config.yaml
num_attention_heads: 6
head_dim: 128
vocab_size: 22710
tie_word_embeddings: false
parallel_block: true
init_std_up: 0.0204
init_std_down: 0.0017
weight_decay: 0.13
lr_head: 0.00394
max_grad_norm: 0.5
warmup_steps: 372
final_lr_fraction: 0.0
batch_tokens: 65536
max_seq_len: 1024
max_steps: 15961
Each number is 50 + 15 x the weight over its row's rms, rounded and kept within 0 to 99. Layers, rows and columns count from 0. The size before them is the row's rms in percent of the matrix's.

# down: layer 4 MLP down (transposed), 4608x768, rms 0.0241, rows 2442-2468, columns 128-255
# up: layer 4 MLP up, 4608x768, rms 0.028, rows 2443-2469, columns 128-255
down2442 101:37 57 58 44 73 46 16 38 52 38 59 43 48 16 54 74 52 50 52 29 32 31 47 49 77 61 64 57 30 63 28 56 32 62 33 45 44 47 67 59 22 51 60 42 35 72 53 32 71 40 48 51 55 47 65 65 53 52 60 46 32 38 66 48 55 31 68 55 61 53 40 38 47 38 20 68 36 55 51 48 49 69 77 34 66 44 62 30 48 52 22 54 42 45 34 44 30 99 51 37 49 48 72 42 45 39 30 37 42 24 55 30 54 32 41 35 64 77 59 59 46 88 60 30 38 65 47 35
up2443 100:51 61 40 44 45 82 73 65 44 70 39 82 59 72 44 89 73 57 55 56 41 15 44 30 29 50 64 32 45 56 37 29 51 59 31 62 54 68 46 41 53 56 76 47 41 64 48 40 39 73 67 50 57 40 63 32 68 61 42 18 36 51 33 39 40 57 41 48 60 57 58 65 62 49 71 57 43 40 61 70 51 63 49 61 34 45 52 40 55 40 36 51 60 54 32 59 71 52 46 68 64 49 72 54 41 21 39 55 38 41 33 27 58 68 63 77 57 62 56 66 48 66 33 20 50 76 86 39
down2443 100:76 30 58 23 67 50 64 35 62 42 66 34 47 73 23 46 78 66 80 65 44 33 43 49 53 46 32 63 36 39 59 49 13 56 43 41 44 36 59 57 52 55 43 34 50 76 79 50 66 42 55 56 57 20 43 41 42 65 51 47 52 48 24 37 39 68 38 37 31 54 56 49 41 52 59 75 79 50 51 63 50 45 57 66 46 22 69 09 25 35 40 48 42 78 43 61 06 57 56 60 45 43 21 59 56 69 48 37 34 26 59 53 50 33 53 24 42 68 62 52 42 55 58 53 46 26 44 43
up2444 091:43 59 30 49 28 65 48 53 36 28 66 59 49 42 52 44 73 92 58 74 39 76 57 43 63 98 44 60 60 63 42 44 46 53 54 32 32 53 60 53 47 19 46 45 47 51 58 46 68 64 61 80 70 25 51 61 29 60 55 63 47 58 25 56 58 21 57 36 65 53 70 46 49 29 65 54 48 18 60 45 32 53 67 49 54 41 32 58 30 75 43 39 58 34 61 33 61 44 43 57 78 53 49 71 28 75 45 47 55 32 50 49 60 33 30 71 42 90 73 68 51 39 36 40 77 68 31 37
down2444 091:55 42 81 50 61 53 70 48 42 75 49 42 61 66 47 43 23 28 59 36 45 40 47 36 56 24 75 45 43 25 43 45 36 49 39 60 79 66 40 61 41 53 30 36 60 31 64 51 21 49 57 16 39 62 59 39 86 60 46 51 63 54 48 44 43 82 49 41 36 59 43 54 50 66 37 24 42 61 36 57 61 50 37 49 50 60 62 35 78 30 43 58 41 50 35 67 42 99 65 54 51 38 52 21 63 27 59 58 53 61 47 56 43 53 44 31 46 27 30 47 42 70 62 68 31 40 69 53
up2445 096:61 22 79 52 28 65 76 41 41 44 52 63 48 45 47 52 60 22 38 55 53 48 45 31 61 50 29 77 61 66 49 68 52 48 44 46 37 51 61 35 42 49 32 65 57 56 43 39 40 57 76 74 42 44 35 58 41 25 28 49 73 19 49 35 55 81 47 66 36 62 46 57 26 92 41 56 36 69 54 61 58 38 65 38 83 47 37 66 44 73 36 77 55 42 80 21 32 33 48 56 64 28 73 34 48 48 71 46 70 60 68 68 63 20 48 53 47 52 64 73 57 29 40 46 48 58 41 46
down2445 094:58 63 13 36 53 24 35 81 49 68 54 31 68 79 57 50 67 79 64 59 48 54 52 45 48 57 63 17 48 45 58 49 31 37 41 71 42 37 30 59 57 35 53 39 31 20 82 70 66 48 32 43 41 39 52 35 60 74 55 45 52 71 37 65 50 31 38 46 60 49 54 35 70 30 64 49 46 25 29 15 53 42 36 51 11 45 38 41 75 29 67 12 40 44 38 63 51 61 58 38 34 55 45 55 56 44 39 68 22 40 34 32 45 73 42 62 45 54 37 34 57 42 70 56 56 43 64 57
up2446 104:34 61 47 46 33 38 51 41 39 63 26 59 55 38 58 40 34 37 69 44 61 48 48 77 40 58 69 55 53 39 49 36 16 56 56 68 40 38 50 57 57 64 74 61 37 57 37 62 48 52 38 62 55 39 34 45 59 58 42 15 91 50 33 40 48 58 80 54 77 50 47 39 26 50 25 72 44 72 58 73 76 44 56 36 69 38 46 83 28 47 55 43 74 25 53 30 17 49 65 73 24 52 61 48 50 53 33 61 24 55 41 53 62 67 48 36 32 53 47 42 57 52 64 42 54 38 36 41
down2446 105:57 51 58 58 36 50 60 31 59 44 43 30 48 34 31 45 55 70 63 55 58 65 55 22 53 46 56 40 40 43 81 51 45 57 31 60 69 54 77 72 69 30 55 52 28 52 67 38 64 44 46 52 75 45 20 66 47 61 50 43 29 24 54 41 46 74 51 51 34 45 60 56 57 56 45 62 58 54 35 42 32 53 42 35 67 44 76 42 59 52 59 56 25 40 65 53 99 28 47 26 72 56 27 39 16 48 51 37 33 23 54 33 20 45 60 58 72 42 57 52 39 46 48 47 36 46 24 49
up2447 099:56 44 63 60 46 57 27 41 32 60 43 58 60 36 62 32 34 38 37 78 64 51 46 68 78 56 45 57 33 06 51 08 46 31 33 81 25 85 55 58 61 65 48 32 45 50 77 25 64 41 37 46 64 29 54 51 56 44 54 47 25 30 67 36 33 33 76 58 80 65 56 42 73 58 38 43 72 76 73 54 37 59 60 62 46 51 36 34 47 44 35 54 85 35 55 21 64 50 59 71 65 40 57 53 42 53 52 29 48 33 41 45 54 38 57 23 58 48 68 48 70 51 35 17 07 49 62 39
down2447 102:23 39 65 43 60 63 41 32 30 24 37 43 28 73 73 53 65 56 61 55 40 76 65 42 42 32 67 47 59 88 31 48 67 53 43 30 60 31 37 50 67 24 21 13 59 58 49 68 41 23 48 47 41 48 28 44 38 37 79 62 64 64 43 62 63 70 24 56 27 42 50 40 49 85 40 88 50 40 29 58 77 41 27 37 50 54 67 60 52 55 72 68 23 52 24 67 28 42 63 47 52 53 45 22 57 38 69 48 55 61 40 52 46 43 38 56 44 77 63 48 33 53 64 67 29 58 58 40
up2448 098:33 47 57 41 53 35 34 66 43 47 56 62 73 82 58 76 61 22 45 46 36 05 39 39 44 29 37 75 33 89 79 50 95 54 52 53 59 61 48 48 40 40 35 30 56 70 59 67 14 69 47 59 46 74 63 47 75 31 51 60 58 38 40 49 45 36 47 48 34 36 12 21 66 74 41 45 36 50 33 40 53 68 78 48 30 49 69 53 45 54 59 33 39 79 78 39 58 48 87 49 84 21 66 51 25 56 56 35 78 37 16 51 83 18 51 47 53 49 38 49 65 74 60 53 30 29 46 55
down2448 099:65 49 50 65 46 43 85 56 46 60 46 30 52 37 39 51 57 65 51 48 42 68 47 32 59 69 34 47 72 14 43 71 33 33 51 26 41 25 45 69 70 43 62 30 52 52 55 48 83 27 63 25 56 18 38 59 61 43 49 61 47 50 52 41 56 47 59 66 57 59 85 60 38 34 53 54 67 51 27 46 52 39 43 54 45 54 47 52 51 54 35 38 65 52 53 58 48 28 22 45 44 54 32 26 81 53 60 70 12 28 69 67 37 62 54 53 51 64 44 46 39 16 33 51 62 66 40 30
up2449 097:62 66 57 52 34 60 35 69 59 65 68 65 26 22 55 56 92 62 59 48 60 73 21 78 94 37 32 66 70 63 43 59 37 62 39 34 42 70 58 64 58 60 30 52 23 59 48 58 42 40 56 66 37 64 36 59 34 55 31 54 34 71 48 63 70 79 49 49 37 52 73 66 58 69 46 46 43 44 57 64 44 56 46 44 49 19 57 35 71 58 71 38 40 51 59 46 62 36 29 47 20 45 38 43 71 54 54 58 62 19 52 52 72 67 35 39 44 42 58 41 52 43 52 87 32 78 49 44
down2449 096:45 45 48 38 56 30 62 64 44 34 35 30 49 61 38 52 41 48 29 63 40 38 82 43 16 63 75 36 13 27 49 28 52 67 61 66 65 35 35 42 52 35 71 55 81 47 49 63 67 63 71 20 57 41 50 45 69 60 38 42 80 49 59 40 45 27 53 49 54 40 40 38 33 47 62 46 50 62 33 42 50 42 53 48 42 77 46 69 36 42 30 55 67 42 28 65 34 50 87 63 78 68 68 57 43 42 36 53 40 79 42 54 36 28 69 57 63 67 39 48 61 54 42 33 81 42 49 39
up2450 105:51 55 62 54 50 60 62 63 03 38 48 59 32 41 32 72 56 43 27 52 55 55 60 72 46 56 41 38 20 64 45 39 58 36 53 61 47 23 29 58 58 47 79 70 57 41 53 56 18 64 63 54 27 40 50 46 47 52 96 56 19 57 17 46 49 40 67 67 85 54 55 67 43 70 46 60 56 52 45 74 40 38 35 48 57 56 67 52 58 56 58 39 85 43 58 31 61 45 61 49 58 43 62 65 29 71 57 34 43 27 50 66 65 40 58 55 62 48 70 53 57 14 71 51 65 26 64 66
down2450 105:63 57 62 57 42 67 44 79 85 25 38 48 40 34 50 49 37 37 59 52 69 68 22 48 37 41 53 33 74 16 78 48 44 48 47 17 53 45 44 76 61 66 42 51 38 55 25 29 50 51 54 57 47 37 51 43 61 75 34 51 74 15 55 44 56 39 57 38 55 41 62 50 59 35 47 55 35 49 35 48 64 80 56 48 56 11 50 53 61 59 42 42 61 58 38 68 19 60 56 52 66 48 78 45 60 70 42 62 14 27 35 68 54 25 76 39 72 23 58 53 56 72 65 63 66 31 54 64
up2451 095:53 26 56 61 69 54 47 40 54 58 53 45 41 45 87 50 55 36 44 26 64 59 25 36 56 66 46 41 47 36 38 54 40 30 58 43 23 56 51 37 48 64 30 35 33 58 44 30 49 49 35 58 35 66 49 42 42 75 54 59 31 41 39 65 69 68 54 62 50 38 59 59 76 49 32 64 34 34 57 69 74 42 46 44 69 55 67 46 59 46 51 45 51 50 65 68 45 53 53 64 62 39 43 42 39 59 49 52 52 68 59 55 76 50 29 51 52 36 68 48 48 82 55 50 33 52 50 62
down2451 096:48 78 68 28 36 36 58 58 76 49 45 66 73 45 26 58 62 53 35 68 39 42 55 63 58 47 36 51 64 59 75 38 42 60 54 24 57 40 42 66 32 30 68 71 57 54 55 65 58 65 70 59 48 53 54 57 56 41 41 32 59 56 60 37 45 44 53 42 43 72 58 32 27 71 65 49 55 58 28 34 39 70 55 52 38 64 41 39 35 54 41 51 61 65 44 58 49 23 45 49 42 21 75 71 49 46 34 58 49 39 47 52 51 46 81 53 58 64 22 74 54 35 47 35 79 39 43 59
up2452 098:62 37 39 36 21 37 61 05 52 47 36 88 19 47 11 79 41 38 82 45 50 22 48 99 43 59 47 49 56 49 71 30 47 89 39 34 35 64 16 62 58 82 24 58 75 56 53 64 60 60 32 42 35 42 41 31 49 72 32 56 76 41 52 46 54 46 46 46 73 63 23 68 45 62 58 66 50 40 75 37 82 39 37 55 71 12 28 36 45 49 17 29 69 34 60 61 53 56 53 39 30 70 58 46 64 35 34 58 31 67 54 56 62 49 73 49 44 25 74 59 42 66 49 49 58 50 21 31
down2452 098:52 61 75 73 86 58 71 71 38 71 42 14 75 49 56 25 48 60 52 55 46 62 50 01 68 58 66 64 52 56 44 42 44 18 48 62 64 55 62 66 42 47 71 47 23 53 17 44 50 41 59 53 55 48 63 75 63 44 51 41 33 62 68 54 42 56 36 50 33 36 66 40 62 34 12 55 48 51 56 61 33 64 45 40 19 76 76 63 69 47 69 82 55 55 24 45 54 43 50 50 57 35 55 20 23 74 53 35 53 42 48 39 43 42 36 43 58 57 57 54 56 31 51 28 48 39 85 69
up2453 106:54 57 57 52 43 59 67 41 48 32 57 45 45 67 63 29 45 52 38 31 39 42 41 57 80 55 69 63 70 29 61 25 42 33 46 51 42 61 52 40 74 59 68 56 52 43 62 50 47 34 31 26 61 45 21 59 52 41 29 55 29 46 40 39 39 56 42 72 47 52 40 54 38 40 58 72 57 68 57 65 43 43 74 31 48 33 44 36 60 51 49 26 58 49 56 46 24 49 50 40 29 55 62 21 52 14 66 46 63 69 32 61 57 68 66 45 71 52 58 40 48 33 61 32 50 26 59 55
down2453 102:27 63 74 45 53 46 33 53 37 55 76 59 32 51 48 63 59 30 39 47 50 67 57 38 55 59 52 58 62 38 37 47 37 64 51 56 42 58 39 62 38 70 54 58 41 33 15 60 49 51 35 56 41 74 67 33 43 60 57 45 81 37 52 45 52 49 69 31 56 74 47 75 38 43 58 33 72 44 60 71 40 59 34 43 40 39 59 42 42 73 38 49 85 62 58 46 74 35 61 71 39 38 55 56 45 60 33 42 18 56 58 42 73 27 45 41 35 35 45 42 51 84 55 41 73 75 57 45
up2454 100:46 55 54 92 29 55 85 30 57 45 26 53 35 52 41 39 52 41 73 21 42 52 59 52 90 47 65 53 62 42 55 59 49 38 49 63 44 78 24 53 46 34 59 60 55 47 46 21 53 45 41 64 52 60 40 34 47 24 26 29 56 66 26 42 45 61 39 39 74 37 39 57 61 56 26 54 68 28 37 61 49 64 45 35 37 48 46 36 31 52 45 41 61 45 17 42 15 59 40 61 29 69 49 53 55 76 28 56 49 45 44 59 65 53 51 45 61 80 55 63 49 70 62 38 61 66 33 32
down2454 104:67 48 48 36 30 63 49 70 44 55 47 26 65 59 61 58 37 40 78 51 65 26 84 75 42 37 50 46 33 37 21 15 61 30 32 50 69 56 74 44 59 62 44 23 52 45 59 73 46 31 41 59 48 52 49 61 47 61 45 65 56 35 63 27 55 51 27 48 34 58 56 43 28 47 52 47 44 39 67 45 42 60 42 45 91 21 42 65 66 39 32 48 53 44 52 75 58 39 72 56 71 27 53 49 46 46 63 60 75 43 62 35 37 54 50 64 46 43 49 63 62 53 40 59 31 41 48 36
up2455 097:49 41 70 64 53 40 59 51 24 70 42 46 62 44 62 72 90 40 62 60 54 75 58 62 53 60 47 59 62 41 39 30 88 69 21 51 34 54 34 40 48 55 27 20 51 36 65 42 50 83 42 54 60 54 60 58 51 72 45 61 16 49 48 38 42 53 49 58 50 62 47 65 39 49 62 68 58 48 61 43 54 60 57 61 44 27 58 71 34 55 36 34 64 62 42 70 08 35 54 48 49 42 59 40 40 44 43 47 43 46 63 65 73 68 58 49 50 67 57 51 44 44 23 45 35 52 57 52
down2455 098:59 63 36 30 42 48 32 29 81 32 56 36 34 51 43 35 00 41 25 44 34 51 41 46 45 53 64 39 62 55 35 57 19 46 69 42 26 37 63 46 66 35 98 78 38 71 30 42 72 28 39 69 49 40 47 48 22 26 58 26 49 65 43 53 34 55 65 40 42 63 34 55 47 66 31 32 43 59 38 62 25 50 27 49 43 65 38 40 62 63 68 65 37 64 76 36 64 42 47 70 44 80 51 78 43 57 35 33 55 38 23 32 41 47 53 47 69 47 51 58 35 30 65 28 71 43 48 57
up2456 102:57 65 46 51 56 58 35 34 53 46 47 67 52 37 48 48 48 35 57 61 71 35 45 59 76 51 54 57 63 54 56 42 53 73 37 62 51 78 62 72 59 51 53 62 44 56 61 38 60 55 31 40 37 51 41 47 58 48 48 32 33 65 50 15 75 41 54 52 46 50 54 75 49 61 39 29 41 52 81 79 47 65 49 41 31 36 68 76 61 50 42 48 76 61 60 63 62 39 49 39 50 53 59 48 50 36 49 51 53 60 66 21 71 13 61 48 35 32 56 70 45 97 45 16 64 56 42 58
down2456 104:61 75 63 41 74 60 53 43 29 65 53 47 51 47 41 48 46 63 65 37 71 75 47 51 35 69 25 28 67 62 51 24 47 38 50 40 41 58 45 29 33 54 47 51 79 24 23 61 22 64 52 60 46 41 56 37 53 42 59 55 58 49 10 61 46 69 74 76 59 44 39 47 49 73 66 40 54 53 30 52 70 62 26 54 75 61 47 44 32 47 46 68 11 39 42 43 14 34 34 55 38 43 51 38 62 77 40 56 47 50 39 55 47 81 38 33 49 57 44 49 55 21 82 42 55 41 47 34
up2457 105:48 65 51 45 33 64 54 49 31 45 25 68 27 52 48 87 57 36 68 44 62 47 63 56 42 62 45 74 62 62 58 48 51 46 68 34 46 53 37 24 56 47 50 41 48 44 64 26 42 75 59 66 21 40 62 57 55 50 48 58 40 54 52 46 79 52 30 43 45 55 37 69 55 51 69 38 58 51 58 63 50 67 35 39 88 44 51 63 44 25 55 34 67 56 19 70 46 50 33 49 63 29 69 34 49 43 40 77 30 52 59 61 61 49 89 42 54 41 82 65 38 45 68 41 71 45 65 66
down2457 106:06 41 43 62 52 49 59 48 67 60 52 37 59 57 50 54 25 67 40 47 49 42 30 39 49 46 31 67 54 48 55 77 52 48 56 54 29 52 31 36 38 17 41 20 44 85 43 58 68 46 58 50 68 56 63 37 58 69 55 74 38 55 51 12 64 23 42 39 56 32 41 43 49 10 40 58 38 28 60 30 45 72 64 73 44 53 52 48 69 42 45 52 71 42 41 59 37 99 74 64 34 36 29 37 42 47 53 46 43 58 56 25 54 59 43 87 53 48 46 46 56 65 61 66 30 50 47 55
up2458 104:63 52 55 56 49 70 36 56 30 35 51 33 31 64 79 52 42 34 79 51 42 61 33 68 31 29 34 40 61 65 59 59 62 42 38 49 28 62 30 60 60 35 49 47 49 39 46 72 45 75 43 29 39 69 53 38 45 42 60 41 33 71 52 24 31 48 72 52 63 51 70 51 32 55 74 60 49 42 31 66 50 58 61 62 43 50 58 61 49 68 42 38 55 52 47 63 33 40 29 57 38 47 63 29 33 41 59 61 52 37 50 63 54 49 71 27 62 58 38 31 44 49 47 50 53 40 69 71
down2458 102:60 70 47 51 41 48 31 52 55 50 40 28 48 41 32 15 18 39 14 38 63 68 53 61 40 54 42 60 54 50 48 53 65 40 33 47 47 26 44 28 40 84 24 48 31 22 51 21 77 31 67 55 51 54 46 52 40 42 42 60 33 41 71 36 46 46 35 71 33 73 66 67 28 64 70 38 24 48 60 58 31 51 43 43 47 64 53 68 51 44 52 88 33 59 64 20 47 63 69 42 56 55 43 63 56 40 41 38 46 48 58 51 85 51 41 49 67 31 48 65 49 44 45 37 67 57 50 64
up2459 100:55 37 55 38 30 48 49 74 38 54 47 14 17 48 70 46 49 36 39 37 57 64 38 77 78 35 57 88 54 45 28 78 59 61 78 71 45 56 56 52 43 45 45 49 28 34 86 58 72 41 36 59 36 37 57 37 53 21 42 68 70 44 38 49 60 82 64 64 30 75 55 37 43 63 57 50 56 56 67 70 52 32 46 51 66 47 16 71 66 50 61 50 55 35 85 60 54 29 54 70 30 43 69 46 55 41 23 08 37 54 64 46 33 48 13 27 78 38 38 26 80 19 45 53 51 55 73 56
down2459 102:43 72 70 63 49 53 20 57 63 34 81 56 60 70 45 38 54 63 53 71 33 39 26 23 47 72 63 56 52 44 54 34 51 58 49 30 55 21 49 50 65 44 54 21 45 50 23 50 34 75 60 59 47 36 51 31 73 47 54 58 51 51 25 59 46 43 25 44 76 38 45 56 68 47 52 45 59 62 32 38 44 58 43 53 28 57 35 27 46 46 54 39 36 44 31 56 64 87 50 46 54 44 27 53 73 35 56 70 51 33 50 32 43 48 24 67 41 62 36 67 41 66 64 79 45 51 42 51
up2460 097:48 26 60 27 61 61 67 55 57 58 58 64 62 49 66 46 38 67 37 65 75 51 33 88 68 47 58 46 38 35 17 34 53 59 36 81 34 49 60 59 47 42 53 38 59 31 73 45 27 39 59 43 46 66 51 52 40 83 28 40 51 54 27 62 59 42 36 70 73 27 29 53 41 58 59 36 42 71 60 41 28 66 51 71 50 53 38 46 37 59 08 62 60 10 41 34 44 59 64 53 53 32 52 46 33 42 24 27 29 53 29 49 79 56 53 50 36 46 51 76 47 28 30 45 41 46 62 67
down2460 093:25 50 61 58 44 64 55 31 22 48 36 58 19 47 46 47 44 65 63 35 62 50 57 16 23 39 35 50 69 56 68 53 27 42 72 21 41 60 56 37 77 39 60 35 53 59 55 36 84 78 67 55 76 42 70 50 46 44 59 79 56 47 58 40 30 45 70 66 59 72 47 30 39 36 40 51 55 54 48 33 63 19 34 40 17 49 74 61 78 58 97 29 28 71 60 55 42 55 40 45 53 43 33 57 25 63 58 34 52 40 48 60 43 33 83 46 35 45 50 28 38 93 55 54 56 52 52 28
up2461 100:54 50 33 62 27 73 79 34 33 39 80 36 21 50 52 58 41 49 56 51 53 49 24 52 26 46 58 44 67 40 42 61 34 36 40 38 31 45 50 47 27 00 86 39 67 18 57 29 47 58 52 73 78 37 23 25 48 43 49 38 41 23 40 91 33 46 43 41 64 43 37 31 65 49 58 59 70 53 29 76 29 47 25 73 26 81 31 64 49 27 36 51 36 60 45 58 39 60 46 50 47 57 39 43 29 83 52 57 43 34 63 47 64 51 25 44 36 74 36 70 65 50 20 72 50 46 71 18
down2461 099:47 60 50 16 60 47 35 53 57 50 39 52 62 30 61 43 51 60 60 40 39 69 56 52 73 47 45 51 24 46 34 59 50 64 53 60 71 67 59 52 45 97 34 67 36 76 37 62 81 27 46 51 37 66 59 73 63 45 67 65 49 67 49 09 40 46 45 61 40 65 45 71 54 49 40 65 40 57 74 32 72 53 60 45 66 35 85 36 48 54 74 54 72 67 46 33 43 33 50 39 58 64 60 56 68 34 50 42 69 67 28 69 26 49 66 49 71 28 69 29 12 55 43 50 34 62 55 83
up2462 090:46 52 63 11 51 49 46 53 40 50 63 52 54 56 50 30 50 52 49 47 73 40 22 29 35 30 46 40 50 51 37 64 25 59 72 42 45 45 55 42 75 64 30 46 38 58 42 79 30 87 26 33 59 50 59 34 83 68 39 59 23 57 52 46 47 50 56 63 52 46 47 67 38 44 71 50 35 43 57 51 66 31 68 45 46 50 51 23 46 53 46 29 48 50 69 50 12 69 58 31 82 28 37 44 58 58 72 57 53 44 65 67 63 58 66 46 62 50 18 91 50 77 89 24 47 59 59 52
down2462 089:55 30 39 71 68 67 37 50 58 65 42 58 52 46 69 67 50 46 52 50 33 46 64 80 53 46 36 40 26 59 52 43 69 51 33 74 58 46 74 55 33 42 53 48 39 36 68 44 46 16 76 49 58 35 30 78 38 20 34 56 77 37 65 53 50 56 36 48 48 63 61 43 66 80 38 40 68 37 44 47 56 74 35 82 68 47 61 61 36 63 41 63 39 59 43 41 78 00 21 78 34 52 64 52 49 48 29 58 60 56 48 48 29 36 58 57 48 75 70 41 63 34 17 56 61 57 55 30
up2463 099:43 62 30 67 50 36 65 45 61 35 35 56 40 59 53 20 45 51 23 54 48 61 60 45 62 35 70 77 51 51 62 66 53 55 31 83 17 44 82 38 28 46 63 53 58 19 43 59 53 55 68 49 37 28 48 39 73 45 07 62 45 37 69 61 27 62 58 58 68 67 50 24 31 36 47 32 50 49 49 82 58 60 32 48 37 58 61 39 56 51 48 33 75 55 58 17 85 36 65 48 42 63 76 68 54 35 60 75 40 41 48 51 52 46 33 55 47 83 78 47 55 65 42 37 41 52 37 58
down2463 098:57 44 74 40 28 68 61 33 34 70 99 41 41 30 71 69 50 49 83 20 50 39 44 47 32 67 25 41 44 38 33 28 68 55 83 22 67 44 23 52 54 66 54 23 65 60 44 52 36 51 39 49 77 79 67 51 51 28 50 41 41 72 27 61 58 11 49 57 58 31 69 73 52 34 31 55 41 53 40 63 49 42 42 40 53 34 54 48 18 41 22 39 19 64 56 85 36 78 47 51 52 37 30 48 53 40 60 41 55 69 51 35 24 45 54 47 58 34 46 50 49 45 55 72 45 55 43 37
up2464 100:28 84 41 46 67 35 30 55 38 26 64 38 40 56 68 53 55 35 52 31 39 41 46 53 55 71 52 57 63 62 41 53 68 39 48 52 46 80 49 70 49 34 61 41 37 51 73 59 56 57 55 50 50 70 69 67 63 30 85 51 83 73 42 33 31 68 46 47 44 50 49 51 54 48 72 61 73 37 61 39 40 74 53 65 66 41 61 27 56 53 46 57 64 44 66 66 39 43 51 48 98 41 95 55 59 66 38 35 67 66 52 44 48 36 14 67 46 40 54 60 44 59 59 57 63 54 36 54
down2464 099:82 50 80 54 57 50 53 78 65 75 55 50 39 48 28 37 39 54 75 47 43 62 69 15 45 45 48 36 49 33 68 69 32 43 56 36 60 23 43 29 55 39 60 68 74 70 60 34 18 50 50 60 58 38 46 34 62 51 29 53 38 56 42 63 79 72 80 57 64 52 54 61 28 62 56 46 28 64 54 66 49 53 43 37 42 64 48 55 41 52 67 57 50 54 46 34 33 47 43 63 05 67 32 53 25 47 48 45 47 68 57 60 52 56 71 44 66 63 35 28 65 40 54 45 38 37 58 19
up2465 099:48 47 47 63 46 86 55 24 60 67 61 65 22 39 57 51 65 50 32 52 52 11 44 49 55 58 68 44 59 69 48 39 41 55 35 31 24 77 51 41 56 31 53 45 55 75 46 26 25 70 43 56 38 49 46 38 54 81 56 59 49 21 69 34 51 42 39 57 78 42 40 80 60 39 57 53 46 15 50 38 49 60 46 52 14 31 41 54 62 28 22 50 52 65 56 52 53 40 54 51 59 35 49 32 58 52 44 40 42 35 58 53 28 22 44 41 65 54 60 46 68 47 76 72 49 57 65 42
down2465 096:45 48 32 33 55 30 38 45 61 33 43 72 61 72 34 63 48 81 51 61 41 52 55 36 59 54 29 52 44 48 67 35 51 56 56 56 56 23 40 55 38 47 56 33 45 50 40 38 57 99 37 64 21 08 43 65 48 13 56 37 56 77 42 54 34 28 79 48 64 79 27 46 41 00 32 58 69 52 73 75 49 59 34 31 74 50 59 24 62 53 44 48 35 47 53 32 23 99 23 64 51 33 40 32 58 66 25 46 63 43 65 58 66 40 68 37 41 30 25 61 49 30 50 25 69 57 50 61
up2466 100:47 56 53 64 73 42 44 39 27 67 45 45 67 31 35 62 67 63 48 15 71 60 53 57 69 58 52 51 38 43 54 91 60 33 46 39 58 69 30 38 57 30 31 03 49 43 87 51 58 58 77 48 44 53 61 70 63 54 41 64 49 76 19 35 64 78 74 65 68 57 70 65 56 25 55 39 62 37 37 55 36 65 46 41 55 56 63 56 69 17 62 49 51 62 59 19 52 56 76 45 43 27 50 41 32 46 34 69 41 44 51 59 50 37 55 41 66 55 30 63 39 59 44 42 42 51 64 53
down2466 099:25 40 42 54 22 34 48 78 72 48 42 36 38 60 51 47 46 29 60 60 50 45 51 58 62 41 57 59 56 58 62 43 38 71 50 74 38 53 48 48 50 76 49 50 28 62 37 51 23 71 23 53 41 59 30 41 53 65 38 69 33 21 38 57 56 44 29 32 20 48 61 28 55 74 54 42 21 56 53 39 29 36 71 54 53 35 49 47 53 51 39 48 55 38 53 92 68 25 22 39 36 65 59 47 58 22 63 42 52 40 67 36 60 67 44 68 24 75 71 53 82 70 49 81 59 43 54 59
up2467 099:50 26 43 40 57 67 39 54 63 75 47 69 54 78 60 65 56 47 78 56 70 33 60 67 31 62 68 64 69 51 58 21 35 38 14 51 69 30 50 59 67 52 55 51 68 28 64 36 34 53 59 42 55 46 21 43 54 48 20 40 54 52 42 46 46 47 65 43 79 83 59 42 28 67 29 71 61 43 62 33 59 47 58 45 65 30 41 46 29 49 51 76 79 44 59 50 47 44 53 37 62 30 62 49 63 48 31 40 36 55 40 58 47 49 56 60 48 50 79 70 57 58 60 37 52 48 37 42
down2467 100:56 83 70 56 58 42 50 58 43 55 66 51 46 45 39 48 68 58 34 42 36 55 19 26 51 78 32 36 36 37 52 67 41 46 32 45 68 30 75 34 38 33 32 69 35 34 33 66 72 69 54 42 43 55 56 30 53 40 62 37 59 40 41 57 49 54 31 54 56 32 43 71 63 58 66 43 67 43 53 50 15 59 56 65 56 57 67 56 56 61 41 43 39 31 51 25 36 39 45 61 56 75 50 73 35 53 24 50 56 38 24 44 48 42 62 28 77 59 57 49 54 51 35 48 75 41 56 48
up2468 097:57 75 63 40 41 47 48 41 43 53 71 46 45 46 31 65 60 51 86 35 37 11 40 46 84 49 87 89 26 62 57 51 19 38 64 61 54 54 53 72 67 73 52 58 29 71 55 27 54 32 65 71 59 54 30 29 42 63 42 74 56 37 49 60 18 47 32 79 59 68 65 63 35 50 59 39 25 55 52 74 48 49 64 61 33 45 59 54 13 11 66 38 43 59 48 45 72 40 45 52 60 19 76 34 69 36 58 28 56 71 55 41 26 57 51 54 38 32 56 46 30 79 18 37 35 42 56 50
down2468 091:39 33 41 53 59 55 42 62 64 43 34 46 60 43 52 50 57 30 43 52 72 75 34 74 48 33 27 31 64 34 49 48 63 59 58 44 28 46 56 39 53 37 05 31 82 52 59 69 43 52 36 33 67 37 49 60 35 45 49 34 64 54 42 39 74 48 66 40 40 20 32 56 35 59 43 86 52 41 52 35 52 49 31 39 51 78 53 35 75 66 67 58 82 22 87 50 33 76 73 42 65 72 38 44 36 61 38 48 49 54 36 64 69 30 57 58 49 52 55 54 63 54 54 56 66 50 53 59
up2469 094:43 38 41 41 35 41 53 37 54 70 30 34 39 52 59 44 53 16 47 35 51 79 45 59 32 41 42 46 54 13 78 35 50 49 49 68 38 45 41 63 76 34 48 50 51 67 52 45 48 81 48 43 60 56 46 42 41 39 27 51 41 44 76 32 73 31 33 58 55 32 28 44 55 99 30 69 66 49 67 52 47 47 72 20 47 41 38 22 41 39 30 66 57 44 61 51 50 37 51 53 75 39 51 51 32 58 30 47 41 45 41 43 87 38 62 44 94 53 36 31 30 67 64 48 51 62 84 50